From a checkpoint of a small transformer trained on Wikipedia.
Size: 8 layers, width 768, 12 heads of 64, MLP 3072 quick GELU, vocabulary 8192, 63.8M parameters.
Architecture: LayerNorm after each residual sum, learned positions, tied embeddings.
Training: a variant of Muon for these matrices, 867M tokens, 6611 steps.
Each number is 128 + 32 x the weight over its row's rms, rounded and kept within 0 to 255. Layers, rows and columns count from 0. Numbers have three digits each. The size before them is the row's rms in percent of the matrix's.

# layer 3 attention value, 768x768, rms 0.0144, rows 129-191, columns 448-511
089:146159128119165140146102167174107125108188146093104140143154085197086151160161156130131076093152133122104122132040093178126137115142129165099118088136135074122061111127074065130134156130086097
091:140144108158130113119141112119139075153096089120153098192137121144149120141177124136118095088108140098117107079051212113174150101146186153177119129158122156166144104135114111181145132141104151
089:115128109160150144105129100099171098127164129119137105111146164191121101110127138134170167127128142132149171154157107085122103136154094094165148153131136106159046132119179160108098173161103141
086:136142166111140104147116100132133140141157155130144114182181094173147148134108108102135101117137105149139123166170016181140176153129095150237064047134178171174088113106120130076081131134071183
089:021140177159115110166164150141113110091092102107063124126119134177132159102148087111156112130129108160137212127096112110107156152165139205169131146174139142093114172117139205185119115122161221
094:104165083107138178134109180129067143151169101010144116155122137096143110097107150137143081107188137167136188081184055120112147193146165096089105180169096102054129157156143141097116150130177200
089:165094181088180111114164059102212149098118176163167141093094141160107156124118152126159121183087122135155143212126129119176102103137162176123129099054127171145158102168126164080151084107176167
091:153226146094150074100139142097130135118165139057084092115146127052082075149121133113155050148140156091128130139108094120118117157103145139153133074141129134147097127090101126147075166169113177
088:062080139137162092127089126099068140142149179148081162138146159167131130128108089126128114083129091100156131106091112113188126183049147137070138093172159162165112134110120098138093151110090126
086:138146125142109139116133140145124093101101092140111150057141082091087084172125198077140109146225132180148072092127093128140133169137105142158156120129154148131095130094135106089124148121137116
092:105132157164099133090185102133163148160134114081129169055100159173187164153134103156128143123113127141083071104137148107123149071102120120140138157143139162179091164137082095180158114076135151
084:198084143105117078128157153067090147170182109134122153090164142128122118149083157119170117166151155106185122135124123095166176084167126130125145120149093164112062087190138099151128110110167170
090:155121115093114072137120139108169048044116185174145133120137147205133162095137137111110119140125167107120119150156144153137165129107210189128137124121201130134093094132199100101140131105135068
090:149151119163166111190085150134130128143162093144111121105171069121127163115150177075084129125141102175157147094091154088086135081081109187106112093135098145140125101112106127193111168117134158
086:153115062114070163109127077216095149079138117084164102183201197142103137113098131180155127103098192105155161091097136112168081086097131120164108119147173170137141186070236098112148088141165151
089:150188087121119161135076104169105135144109105094098122137113125172130142114202144121138141126111093113182134136167078169175139177121109155134135171171168107139134140169129188089153177130127172
086:136159127140112130106091164171134182126108143156125114094126145167134084105117111207103128135098124145117101157156140089131126200156133173117128143152164107174182088142093175102158144173095115
089:195164121110152167112171195157093111115132121168128114133123170165131082141135138175167164108134073105153142106143148150152134153053060080123104125103159103135090109075134056160146093167089159
092:182149072136130095150136114115170054132092125164163105111099139126131087094112146101097085105084167161127103122118098107109143120098134095085092095094127147126110120130156137184162173107111170
089:134148130113175144120092104126124084197074111094104093104094140143118221089135117108134129050171084149129162105143139098101126044153096118114078153181098154124135115136123145115162148124120087
087:125047179099184169155087082156151122164169087124080113194145046120133131099129061124106122135100092137079137129145128084122176134145134092109134220137125176148170154081186093154147101121166124
089:115142131149104068089162112100097092149147167138121114126123189124073192089140116109111154150154133108046156153128172116141193157162148130115103153142122149116097107131129135137100178130089155
087:107138148155158127141142110131153126133132182128109137084156077080139151142092106134159169139118228126140122156115187091151108082107194107109121142116179077128191129065123110132090132154151129
091:134131135193149086162184074163155085136119169129146117140115068113114133139109153062088155106144080118100093156153183091168181118147170146084087071180130159121182098115138155128099126119147117
088:129079134179126134149152185148110167131130106083147109089064138162097127155137145142125109128157161125152185151106136094031124128115139160115077051184114181103151124086148060061139144114160137
091:206013159092144107172171124167128182150111083131135106145120184123082123159114102152124104156149155107131115129112084139121137171146162149150143105162120169140095142121094088166139133142130134
091:120190122123166103141123211162067087100103148145158195133181127118132124106153179132112131163079087145183131137104093204145124079130033117132106151194151144148144161174120109120165122077077155
093:173189152124135149099110114166148150111148133097152103107123134120140098106139113168050139105123108110121102088161092126112162144100126073111079159094108156104152128154105151151127126123159104
086:130168224095139173119156063105132077111075086157123151130119105096149123188144119112152202109143195153066095154082111172135127156127109112122157049123106143150120081102137122112157135152203138
086:110093119128113087145136160132145178087177122183161150151131131114166161182141130144085128122084143116127111111184112070102122167147084129163033142135123192104132153116135127110186134162113105
091:136071127146169171144127170177008150135136202094081098151103217148113117076183115129216090125127165189139100086143124148128112139186156115102116122095076094112127074139152171113092147114117105
087:164141145101164070148099080089122111149152163111122086084066106094113095121141124149131120153117140156155175161124097097136182181192142105101136149154049146164097210158089103146116128130140091
103:114153105134158185166106101055156159090067087157097191125141145116124143105094063140163158099135136148127094161144135164153114123136103176136123065103133137149111110106156154101125164132084108
091:145128118121157134165126181162139150122109148096134137081134138121128098106149159117130123120138162117120114085083091160112128077157152144114082203107099098167110104195131185150140093149054190
088:162092096096071105125148129102131128121071089045154120152096105145149162123148146109130076194178114151139077130193159126134153101115087062118149120086135171149139096089145186112096087146129143
087:146149123125123138105139144065087077097142122159123134139119134098097112147066104137131137129103198080107146140134115089133131148140122094156098156140111093146120107083144153105141086112164147
088:090091094138151035123144098113151103102180104140116115091067131136112128146180091172160113144117162146138173118134121154146153171081146064147133175142180129148079083132057126143103121111139145
091:144074119085162107134100102149108157138113150157102092102113118093123093112122118144083097074134152122109114074064146125120100140083152137141090073208131141092165178119076144115111052091138156
091:086140154106070128183135128144112139166103098148140132092141189121095143154149120153124156177116081126076108067119125140150112117137100078123085197096132173124114095099129061231153142143174135
088:110117065104154125124138125116174063107183178128130107143167168177128168086112129126137106109138081090107126106086161079147179156121142089128109167133099145130067136061137106093145122081137147
088:143162107148122141163122157123084082136142125125111099120127188112115123155179177145055060157117156166092136100100112113151120115105132136184181114156137126178087144078043103130189140110082127
090:140049162124126118114129179172129118170088095081098128112135098131083116059118155143130131120153082092141128144155143105113107141131092105129112168114138083184164108127121132156147127150134119
093:106130167092098179150108131122133120112146092158080118149102079094113123135104198168109157121099150093123165076112114117162138135101141144112136111159098131105149103122131163214058093179128080
091:069148123133123123103107138113145101184161095189175137105107099137115145106154122173110124090123123137153110164157165125129117118138101177150145116072088153113108157082113180105127120109180163
091:135109097161119059111139117164134078128145102142127112045096130146108079119150155137082097065170137171119125154142112129180103156165158115149118102117080083110142116125084139123114112100136139
087:128074093079091116145153153120083083157098109120117128105113077136136096062118114099194148112129123133086170082139134113168127127153118090098137125109141154102149147093139065120138125194134080
088:130055114061140154149108084119058120132092141143164118147074208117161149131158113151129113152094141134093122132172151078082187176122148106104146163086097154119178122114128141127207097127110087
091:126087077098150126122140078119122101105164173160081086133135074169111085088116157155110084117118148135157152145159100149167152123156125069255104118185080105150121133118105135101168091172088132
093:111113088167126133117086092066132132125062168168141090146122137099075121099161105147137125093105092112101108130163080122128133127133070103143123092105100104085120074106186123143145097110072107
093:084073100105087157167146119122127148145149117118154171115194105164086176111121095080138127108085120170078112124102142144093083128130151155126087176137136099108091080099147166172080128120165109
095:129165153124139102128119080135164104080073128150115069058118155070070132142134098035129149080148153091122143113127168120128214142106094117074204108152140107122109142110104123172109127091177158
090:176163109130127137181118200079120148163147069133101111139178073127057241097113141131083105076203048086152182109129113143104127159137149130140118128169125150092130182070124177124169109161128106
089:120113132132131153176108074186074148107123176137046135137137095128078157095128125172099148130107170128128086165111117162135090132132125044129195079140115128128067176114152195127138141116151131
087:157062108151144110106076118170108119131165144142153055148176103125176133104112120128151148125091046140195144176133114069156151175093128164117186119111098108132136123073091159164215144163119129
088:161125139110091124176139154149112089180152114123159115192114132105151116167040136090109117150129159092164144092147193108089191098115107154150113098162126236124160161109141095139186128108144117
085:108083145132122134127098162135068121103097112097119140193157059130144058146088082142110133160134156178152140116101082100149141132058174088108143071171100150101145121073123119167145063114158118
091:065194168127130124097179147151133128096109140137118101134077133175136119134083139116149136043114183143131140104156089168124146138141155145115119151127156088121165157141069161114137163153134126
091:136145135132072087099114087148164101143142113124212201090088113160141145133114199095112042157122145081123120064180139110082182080090111186111062144142110121165139141101081137127170111084143180
091:164069167152106151103121123135098138066174136163146095104128121111062091098162164174084097133103099138133104131142151132168129084139134163104117143140098141159114122195074096135151096145194119
090:094078135090125123138171097143140073093133096164099151109135115104150147145160110172198105149174123152144108063076168122079132087183126065175149114083158111142106107129136102119149143116158113
087:057172094046124062133045136186154131118135138146114120111116139093194109122076094179130097141096108126103082137083078131071173141088121177036147147162098086106050143151148119138163129122132136
090:147077194109157145076120129138174100145106076143108099103060119063136123134158086080110183177122119116104117182126135141113128144122104113173108124100126131112055186107114092126172224113140118
088:127151119134185111146140129171185124131135170153142120197131129187146130106034180161151120078112100117136115158109127143150118072173121201120128147144116177137122123162093108079134158145085120
# layer 3 attention output (transposed), 768x768, rms 0.0358, rows 129-191, columns 448-511
087:162161042119104116070125124114127130096118113166120111115166047092138143183134136176166128139180096142141146136115096120141139178121124124135155057144132118164138125116145176142130146123142080
092:080133134142145130106196145122088131169103119116188079104129163116142086139161063161142139129125185181149165098083110140108134100109116145155109133102142136140125161189128084137108186157166110
088:165108160129170132171138134171139145173109119146078194107102122098077161126146151088103156139106120134147127091153111181141123168078152108122122065142042127166141119098133093137099142096073142
088:066164123093080136138167118171138162146126125115130164136155119141167134096157097127146093084138115099168130123131139107134093121146118156181141129169107096155058132079179180185005139093168111
092:103087115149144121215159109093150156105150142160095112152053135148118123087139184093108073126164149110126183106151118081198144141114141147138122102137119129101126200107131146142142089131119143
092:157104114135089232174123185106061134162160091163189116120157062078158139046102160204147160100164057135079188103104056113100162182104120160123088155154125133134114117107138162169146142147214143
087:163150099120136110094156082132097143136174152134196126131123115180168161163155118078182196081146087131119103144053141086114216188083167125091116114130178104169172197163096120146098122126162166
092:123116128132203107157141080096120179180115162153153093077082125077149045182133114150099121166156166135140118126123125157095112168138148175103134145149135132123118142127146133103056153136109087
087:094131087147127082117095172117170143177131128125084161117091124141134126119125099148144167066163166105169097087176121117135151193184148076164134111180139093182118106103055180135082136142120118
087:176130083119137100072122110170171109126096127084112094136127130128104150152159115141091091172123117153132126078084115163153090155092098117102141139153155128093138149132088139149152145133151167
090:128117107131187114106148077114147087162093119145161151135112107170149144091091107094125122087196103113161128145143100119140147065131092126077137123163192154139141138109101149131140110073122115
089:133108116167198102113134075097093159084158168117072171123120109108126125146126164139110115127120122116078182132157124116211140155207048152134117158105151118092130160144141151130067134063182069
092:099095099143052105136106140173163122124112142146132098095115163161131141153156197085100144099076152111197112065160164130141160109106184138143072086098195141126065065168145090133126193123077073
091:132111161151138114194174114183137096151130111117177142134084146099097117085117157108145182097127086107146118142105142106104130128108143157117141134144193137121117168116058109118160095128151158
086:148175130106105105101152132154108137087130104168135106120133082192150250162141058171137198140180118120086125125128085102098120109142101160103087093141207145104112107123173139124116142139195098
090:105156121112093063122113075129169158108107127145149076118134091123142119062176124086153093103097103101148132073218117106164188137117215121124121204113060108131133177135164124166123193142146092
087:215141140163154138120110120071141156131127155172148096083133152145113106100105158125096191153122101118153129137143093090116172183172155146096136118116164097108110140140130171131156127082143086
088:198141168124082188122073190161129125142152160142193097120111176128154156142114190179176154134111119119170111129091128109143133047101100191144120092128157151172127091082147133135166148066076145
095:117096099166135122117104134136140081092116117132151210150159137103116136130119160156085121113123119155117170126070127114116117084142123107000109115131190138137091186137162108106145159115143162
088:094125135118129166156082153111097124156095116111112142145126232088132135130109135079100175083143114117127148076176133134128198116176107149060109106115144117096139075076161161107156107119183089
089:152104146171181154148094108144136106163131081137126168131124137080095190085128150134129151144111145115133166128103069082113170159151093134041095138132160159110128119079159153060199125160124147
088:108132110113140031177121123082131142129197170115126097166195150108158179090132107133061123097114121130126103170124133097164158159149180123148114109111078109106133089135155169136096148143130135
088:129137117119167099187133182156166104127140097161124190109122141136113153131081129181130157087134111117110133212163172123166137170092173120153128138131126164095122140163128156091160116150143164
090:146121138158090097116150123115189184104088114117133124125137122085137131085135093118059134164147145169099186108186167157146131091104127183118128165060129161076126132127137104145155170097099126
089:127107146135099162144163100181122110163095136108134130116117104090088121119182178116106144172168131108124112169125125133085113119142098209105154087139128132154151130149106097151124131123135122
089:221184159133113104124192174138108103153096178148197117100088143063160058086134060166143153166101152149115114138085115156148091151156127204127169127150125141074152160104188098117133119114073121
094:130101127103097143175145117103139097170121132133065152110083141035124142116140175176097121128069116160108142163168107101160121103134162102143102167138140129137108125124114135155177160149122134
091:167163103128153117163135159125148123043080155116094126099088119068130095065094125125108121171135148138144099117183084170106145138137196118134172166109104150156136203185190112109128217136097093
087:187138184150122135144201092136118099083091168186086110122122132173140090153152151167144169160128124211152101138075120142123152138115107157106137108134168115108142115134164191127112053108112149
086:146066148147101082124150156124178087122221140125149076171152092141142164110113144213118102162138072143127100094124091135116136120117158158124089051162134106162123123124100147123153145099176167
092:081119141111112175162104233133099160167140121085108122129144164121135167119140131152087134161125121071132116107160107168115110167125148080185168106099086133077127115085175143110119157109170182
087:092153158166132103180127044139117122124138157213084124179167101144118161133153088137086159169072130165142119157150132072104158064183065121163141110146116136164132134120112121154056162126117175
107:108163102169113119149140104193144152151075107092124111155135104123129141062152089153144088137116160095111154156095151142115128116118125067167135117140129144101082151052091157169151193134142130
091:104144122170122187155115143077112095124123191131119104101175079075130134082185164146151139144138110094072052144130086148132164141128130166204114148044068162141178156143147164124110099147136188
088:127127138079071100093139131112118131130093120131111147144160147183103176139134138093173149124173170114129162134136109144129117099129129098097143111128143167165128086122109118112146136109070127
088:183180146146121141124137120108129092094132109052108066101140137111133140133134157149137105091140140109072158157156142052151129197123106101145104083104155116126145143105141140139163135117108134
091:144142153159184087108152091119138189098205103120139201046126165099169047122136124099119066082069114113094160147109153086123173152138114141151145141092132186111066103081087086102142175175155099
084:092162140165109119116111140171130196169160179119134083105073144100198124139118139095120069133109118081122165124109053128104136112123233110135113144166096094108145180093087061152077126135183146
090:155148113139162145107096144128150156111067088108068147139148116096136135151065142107150178175127148088161128140154116170130151115136066165107080170136124136134137157118121093101153069125175141
084:109119098128129140138149113104122086130171091091132183155109137164114140102086144120127165146187129171196215165143077092141107135142221119114146121180156119132200148134149130134143147126107127
090:150117044128182095166120087133123091118089054102096135077148099090182101123151151191020074186122080123098140147104132105124096139101161107079159092122126120112163178185111149182116141096156095
089:131178124098174133170138180184102092123080145136144113152221140183130170085135173107121112054131113208117108097132189107107135141126048097197167143139149117068113131109111158152155117130150125
092:109121062149108104095092146184215167163072175175104117132173134091080094144127138179077126121185099105116155126148128129098145115130113056183153117175091146096118163120144165128118118169123101
092:095107091145182110132140123095150109102154164150144180176124099053104142077202120142106194130104158089163133124155151155061164089120115197143132113159146091192132086107140133068098065141109136
089:170084132127152139095096146124123058173162158158103140080111124131115139084081135168112193100127194146112145141141142105208175113099163204067152128103119130038184079101121122116106146071168161
084:115136132111090122113151135155163106163101073157032129124137150121136196129117100101123103141164122136148119128097098192136125157194142114106121116133087101102142174121158101177109171143200094
084:184143140097187192160096111115116176140078131169130082139155150145111122091145153191139142115095098166077086117106153144104173150121161115116124113067113189080171122088132154129106122185141111
097:136149135116147179123132091143118191144106112083113069148087135139113091157152151100126143140115143151097099147129124128154170154090127143169117148065149116164089056096126159124134146127108075
094:146092130107122164117103128134145119108086136164167088116123150196144086112105184156100176123137115109103140123156166158143112156100095097173094088081157135169131131113174104156105127067100122
092:113159076132142112122157137153110111199113128150111137092132135142134174158071077105097168116208158082148153091158134081097109195141149088090145194090129168088126101122168113106082102128154124
101:110092090109115145110127080103131137132080117154104151123089181079130152078124063132056138156139192105160123084174154111159154012099127138086108174176148126127110086172105097090036161121140077
094:097143117135141164193124139160138092134162164144161074132157147122088200116111133121147116116116106087084096122113108113091144126213101164165199103135141122102139161083169172083100122104134127
089:189108054151098093174086109135124139115155088134121130132121122083082128128110108171143084124139195156167117177084153103126099138131129089134148166057145148147177111124220121087167105123118149
086:096147149128166071141124126199112160180115141152166101124086151128132132144148123180126146127112141087137161117160156101075120129135041137124136129132101132138158179114180124121080179083125108
090:113128150089070132166137141097159106116138069109132150125143119099177054110131067134120075179091144110053126157126142132130171111095048132139108056118160122129088123138109127142148129110146066
086:117140116140078094101111117089075172145122172177109156125166066161186114181141093081134079146131093142106092133123130090099102116102093171144185098155102126113095202191120135115099131121099131
091:090101143110123120129159127116125147118116124130121112107113062124077129129054119060104114072116158125128136112173094158133150115072196150144120142156070146126139092108135124120093082074098122
093:098143102159143126114127156122191129122119076091144099122130126089155118110103144158079110149067127108141135114126107090082125118131134169136143109112145121105139088133112119170178095122100130
094:097128116146079114123106100191118131081183069107132100112103169126104062101130175159176145118068130135088133149124141142146089148159225170116104097157137133123113156147112116145189145105154107
088:152135149111103150100141134125162136074166061150128133130243230140093169145065087094148108172154137136118111104103126123136075107222084129156172119138167131148115144153109114120167067102160095
090:121147209161166123106101181135148104060112160132118144100131151111129110131162091163125086055149075095106103162136150139105127101124123158103146104118160134169100111133054104125183156134090130
090:158136097157162110132045131112121149117184137133062141129141120101138150141183146128080124199093131094150115151087173134081148166143114116140158116146150077104122152147121165106119108076096147
084:113119115140151105132175122176094135086141084141106090168169108169073075117128138103116193111108131112161085086095145147169138058140148159087171125110114135169168129104110154145125053118105146
# layer 3 attention query, 768x768, rms 0.0152, rows 192-235, columns 448-511
096:111182107184147095140113161148126162101144080121109119113167173140139187176123097102115148177176186173132115146120176068109133128154153158120185127089101107125103126111112145136144089138169197
100:112135119110123150087130072127078119174139149160108019142122187119144122146147157119156099136134171186060098155086120182089186125104091124155109124063137078153151112157172099126118122160154157
097:102116101083128141142168180123120121116130102084143196053132153123151125140154077120147107161101163170152148097132191078132125108114108113113143151138139131104111207153160137142149081126137154
101:112109074171099095107126133087152157128116123109138112108132093158108109131172153070089090157129158084178187060115156145068106149075132096124089188126103151124100148113174149199150100112059177
097:129052102109181115118144104113116175124148151113101203105134146171108164140135103097140132140081082121114066125114142203153103144127142137130131151152135118135124079163113170181105134139158123
101:128134161132102135057098143155118129107154125090135061082051085210119153109125104100120133121101124193093121132135178172108092123095144159182136103104070076130069085177117097056137138131057123
098:097192083146072153190087133139159180158101129132110144138187107113092183153156138096102142120154145133075157139168125123085107111127109103131099143105109182130117121098152135149118151105118174
103:135051097148139116130091217141094086084118133124132086121148109122187092116102136169153157137086095142056113080119107126108090130154125084096153176131146066116154114147103126138129100131102156
097:096091166139109076124146124128166143163158118196102096120131129096140133103094122104112160092060121134125103113071110132090105107136144129128111122126118115098080083163107097101160107152173068
104:170132164113152163086071164121208082143152105125119075118121164132166136071150096116132118104088146142138174141059104134121106138117112138129168166119089186143170179164170112091150178131115170
100:131094113111153156139109118109137085122162129169135131153136129151158134083149080161136091161198065166178162189129148141170084147048120100146122130091130094176184125131155190154143107066145156
099:152151094148134182109145127100192123094094113110103164090140111162163090100085147080143126137179109158121101176110105142147173092127109152144084140150077085166077093113148111096129154139157117
094:157176092145123127137039174139136151103091128247118120182109169093134130136127116134150156111077191151134078135196134128104128140153116138158140139135105141068227153112091081133128067079154123
100:089064160078136113125154149105161124129126122120162130166131139113168147144128122052071163072141150139105136153155065153140129131114136144088143063117136135187094116115151100140156134128125144
094:159121127151138137126103147189144125085125106123145138151101126163118123114119130106151077107129104118164146140092089132157163067137099113172118173105188111065146117152162145042149136102117160
103:153123109110132109104157092125080093083149114086112158176137134129161183149149137167102143107107120129145100156120126150129158117155063116143122095135144176134100148156156152118111169078076138
102:118072123122137168100145148178130119144125106111128075123110091130075119108151138105104140119146155134153100118186126146137162102064155131117061132161162109138154123179147167151158081198094147
097:086168160123102172096161108095097082170094129145125132154126096137151120076114123087126143173124120125172108080137100161093165050097095144143118105156109071101135112163074120090105102174144103
094:140113143171172154091205124119160094098052131142152155061104122076126107149070109240186147151136154157169091146171081131169132120127153141187117174102179132167167131181178146170157098142116126
095:168143100149147153173078074120168110107089144155102133068114140110173172138151140171159171141111126146122153141096122052181170168135122167114134138123125079156138135148126124116185047015104106
098:115104104160157140140099119119151174072106082124115154124153154022101088113110105141132137122131074158099100112105143141111165215158138076139147143068139120069157087137116073098110149187196151
097:170000083147136187183093141156139140151079135145124120156079068161105075179119140142107082141105114075170156102102150184143106073111115120061178104151100117106113100148108145131160194120117165
090:188169145132172106135139109134085054104154169082128123205113089084108126097129098165163077120113058112203182135143118163161133099165089131125119120104145168146112090048150157182127149174123125
102:112100141099130131108163079145088109134140128080163141089100135103206094101128185126112044140148114091122079075158151126117129114129140115195107089152126099099176097175102143068125186122147108
097:113166109115120163126079096154138088105154137159138120138160112117145100150094134137082107120125187112150128131111069163191102108091107138113159084101117176158025113113134221077139133214146087
097:182139128139079132122107171137168104109114207145072143101123119149134140168113101109122111112199126142097166128068116144170135181135065085152163109127135185171084144150103100162159137145072142
099:116109059131141159096156128138116159146107092079163108048175152160144147127097128200116093167110156144125113129119145139150141103110141135115102141155102101127112122076139155147133136172138115
098:149073136142095137149136127091144088151103134149112120132145174159082067095142070127120051162124106131181162155116159138136160116128142147191132138187141214138146125102130099201108095210123127
096:143161100135129104177143139120117171129160140093168135121108170151184138139080061074136126189148158130158126145112122117087102145141127134059160068077159064074085089166095093084131138153163105
095:157156158077138167141120129124160133131140137152107166151092144111125139144155110114174122170103139114127075138125125118130167054170196088101076085100113172139141184144131102099163110127170153
096:120082127091143138111117112069172180124065143116150101105127133095144176137118074116156125125165168140175147156126108138076161170120132061044083150108128107136153161071107147212142072121117131
094:097067096119074133137143186140103115123105089182046184140099116099160165185143115163130144142102172098100175118136099095178094073139102128166163148171057127145153134062114134196072083118180144
097:129151170109132097170181139084117133136090148165092140081122115189133093118118154120116158130138155146156160175079147069088142116093113139116131063103150125117048105122140110100099123164130164
101:160134144092145117123136112170122086087119165084132163123111119113052176101199130149141146117086140096145169090127192129149133104165081173166126127188142168086113087117120170123122121177138151
096:066147155185054101139161138109135126157109113174080166145121098153074136132120154086116114097159162090169133154166149096107118075156141187155136189121136197132049149113137151111102092075046108
095:147102090177146159130085137105110074102129142083143183162132139149090138123148151131082118130164111117128076121153141151099172144123118135139112112148076125153112154109152089127158142151107139
093:090206140132100121126113192042197136160115077076126199135128128128135130143170117175114130131153168112140210036119197133136148111146133079145091124065117147157078129133078099094119127093142131
102:074195102156148131103087124129151131158140121133117130153135147127129135096124194104114169142102082133168113100152067131179121130104169143106089068107164122133165126132112100048113109095120100
101:137054171089127146111110097085156109182124080143111112104155145093174108128096156075080133080157079075120111105101142132144112135096164143102084103157150106123175149147140150069133093078142149
095:126107182104143132170141112148146162123085122110166085117152136066115181129153121063195084182127112121092082119064157146134132135068160074164087159114134130180193172125092140101131188170121148
105:166102111139097165171151153054140118133103156113119163144112116137136111105151104193127149082158125153150135143185142140151161125168090168092165146155083093102095075117130163155154151212129160
097:095173164149136078130080050126061143089123085123128105128112151133168114151149155131153096196149134067162124160131160137109105079119103143173134149115116186109086128138092127072106137119164140
099:114110118192129125097128150108121112135147160132112111157198134131123109115159174118119113133084128163098082171143062083090139155160122095126126148069083097107096072133104161088102091130180133
102:120147173110139107143125060174132115163137151160135175138100132193098147118121145146149120138163082129106174156180150140116155142093125140095110196099144151102156123166095202132103154136157119
# layer 3 attention key, 768x768, rms 0.0152, rows 192-235, columns 448-511
097:102084106089144129081118182089155136092119146125170153099096138118100095137131109121152129137091119099163104145126149138147106172115112116168117121179153130075139150131099104084096108135079139
102:110134100157140137131232173149197120125107126078103118103139135100146103175082177076077097086111096128140139122057087151164117108083156144153096074153070115150185145152127091146102100082136109
097:164139172127107097181144073171120134139154101152085054123115135132069092168113097068085101156228150144144162167145029126155166165112169155074102147166127162078129082160066104127108107152185112
100:135193145087160156176082078162173091193095143172112117164123103133156096131134086155108126120074135123085112136182104094125134105098139116116180052120190148097122137130104116171098123169108096
099:109147113079117087149127137109077151151101118088104147181150142134139093156120113102089076125123197052172150111127111097121170114092120206147105058162134102129018144118144084194096163171073094
101:108119129103138125150077102121149117128119143093107160137126123132074200084169101118134160161124085123088113150095105135118076156064151131157078154141093134099176112141132203148122068132143139
099:147121177155139110143136106125070152140163086162158094118143164108191074129157087162185110118099123123105155125112180085155094116139134097089153136070113090098137111151127140117160109162132141
104:158150113139171077188172137103099132116112140145161142156143104209105156095128128143164094178166134159129109104106082107148140134077150073131069099136168127124151177117124076162101040089088092
102:111090096116128152138127126062150122132129080140071136128139091125111121162141121129109091115126164103156151166171118113148130146143135134102124125145103079161098128152161082101089123120162084
107:139079098118116142133152141144130142083101136123179142157170141230134150152131136150060116071165192113109138085150194128137109173121118130185098161145142081152134138088113157111117120034121087
106:100090129095158106200179177130077140138136137163157110108146118112141153168120131108163094077158131170145143090147120100118135142119097078115116153166201171089159086148152125176137124142120148
095:105170094088101131136116114090131113116098126104130170066175080165132094133083149105101142120194091090129075081076102132098143135153168091107207133118098095120110197139106125020130111165118120
097:213111138119155112089210139137153047159073122073158122125088117217156103138110104068157140138105156059107153076144162143101091148079128117136119123114106124126075062154197144143138157129117153
100:115217106096115166073125153101158179112171137110074095100096138088183110119142181180170143083129150106108098161146107123160099184138117126120142110132132118089015128100136093069104083028127119
096:191158153098095101092095122143136122140096138202122081136176149132108170116132086109115112163086175153159141146119109128112083188128084099139129118118180184106183107134142121120183093053120138
102:145128126146152130077098205186150155157110112176127150112151118139135141147145120110152149133162151164192143134113159162172100108144135169094129100117135156158123150137114072130130102107165155
099:112180141151156099116149123111102127171141176140111158058134142134101115083161118143158147103076145117076200101091107180117120120141065122087108147122128121107177126070146091117091086175052151
099:158124122092141139166129192133145140122131110108058173116091111101095184158162152139168119128166091086109209073135175168191097152095166159135108143178123140120148106111120162161152084195143100
092:054149083099104071140164167103092142116118106145191168134054120173084164129183121074148125130135131119175188097116102186169127124165147139116198127112118146130121120099103105156148086150126097
094:137116090130123138098161075109099134105107127053092162110109096101121087131156152144130119090127094146108156153177161095172080117087125101151114124149093089153151080094156108110115207133170113
101:136175107143176196098129049141110086164112149102152146127066137145110131144152100145103111169117143129144128086131078110165147073076169158145101123104146108111156197167143140086112146088150092
100:119151153065139168158174101056183182081147095081189140095174098154103110168116099154153194158144140099106121099077157117128128124109132053114127063102131099188125080047120083115107128069116077
094:115174151122126108139121092177139138153152085078106134140041161074095180126100182155149098101109110143189124108122140139099174212156094127078109115138117111162178184164115166093120144064098131
100:143146098210113116131139111133167117141108108061097136168142109108163142155098121175165098146150063144202142140164164096066121106180177099130118184146105108123204181165104097182140137138076169
101:075130127078141121142151084039123162129208143114136120122085133127133115113107123136134170146104122134082069119133134131094086112160091103105145134103110162126092139149157119051184172138157092
097:166125114104104126144155130178128147161103129121142156128174076132144129125158088167120151111116169134152042104121149187156125146130077111188147089103073171147087110132103130135133112153123096
104:123239129118096151110145095086136115142125082123078140130132177111187130059129141133124049128119148125091032128110119090139095061155161166107083074129124036097090115143113171183100101095111148
102:125089170138120131112081167116172094091149073115137125122101149120099143155146122148061197105092146099102119185154078161134105119124134157142102125142122175154131170137149164183115069160110150
103:107187122100129126169120171157141027098118145098110104172127101083164106069123138101153066106109120164086134182167140102141151158158120187196131177099137170171135153172123119133097157087107124
096:114088114097079094147137160119072140150117144134167091089120145099107180146143122113153114140150107136134124090150088134187131136174075103119129156095084133115115121139179154108090092163175116
097:120149132218098085161111075168116111179076138173119125089156138209065102141167105100112154095177169163119135111139114102191142134130181128161117104172167111099095106171115112089145123115154115
098:102104108141140147134056115152081162087107166114137115121121116176150144115134090110108108168127057121167149151098071122131126119145118142137120106078145108173138136141161081158101134207103114
100:137129114184200150159103113134159127113131118199119107130102135085148144123101163073141114109107158091145156134202102140119132167123188159121074130167109088092151180198104107173152126108179164
099:093204149206149098116070105117127112095117096143120105156119085158121130159091093148111116154128143169077093107142080132101091111119139122159143138120110079147064163093165103160116085182133157
100:148091086111159171104186147119163140153165156076098118133125129091123177127134096122152189146079185098172130143168104118096114160077086099090099108167108087105178126144077099152141106166090120
098:079147191071146171156108075173139090122120057140109106221132079104113128191163142152096117154143136104132139137137148093167121121095130121127162169093148115136169151122110083058137157085207119
097:165127096139157112173128058105133172131175103187090145102136139147188141052120146120142088145124078149159095167094116151103077112121146099093165103139126203135172121108117067083122143073200145
101:185149140064151146192170122161113086159144137125134093104110134103181161112109131111147132092121085145138147154110112165152077151142093090178099184148130090107181151164111202182129199170141136
101:120180186139110088182140152127098115139153200147088124132098120152103121075124086122172112194111162110125137122136128136198109165125103122191129151114118220153105074110152103105098083156117075
097:174107095126097069138156126121128068118109187162078136162145142156113092152142106148079112097166187117159092109182116131094108129151208246100165163133106169064099084098120129120155084109159113
103:212093087117184140136097095132121185121139091119157177064166101112057084148143103139122126109141138090166130094024138108114071154127123110136139124192128189145143172141117120201086155142114159
099:145116076133183143085119141116179150137178153150134113186059136104132106127093127159148127133144109148107122149152114131106091139137122160169165110145122140143141177139092165211112133101119090
099:175152169131099073115096129206120106159110167098110097087118119112042125114115060156154129122130092095114118113109100149106121101214139098111095179116137072078106110095165107075131141229126139
099:071123121135143152140150147074116117127096122108116095198147119110141092137110149161141086134094143114180131111101142175119117083175097196131161083118116148164161133100167141097113143110166107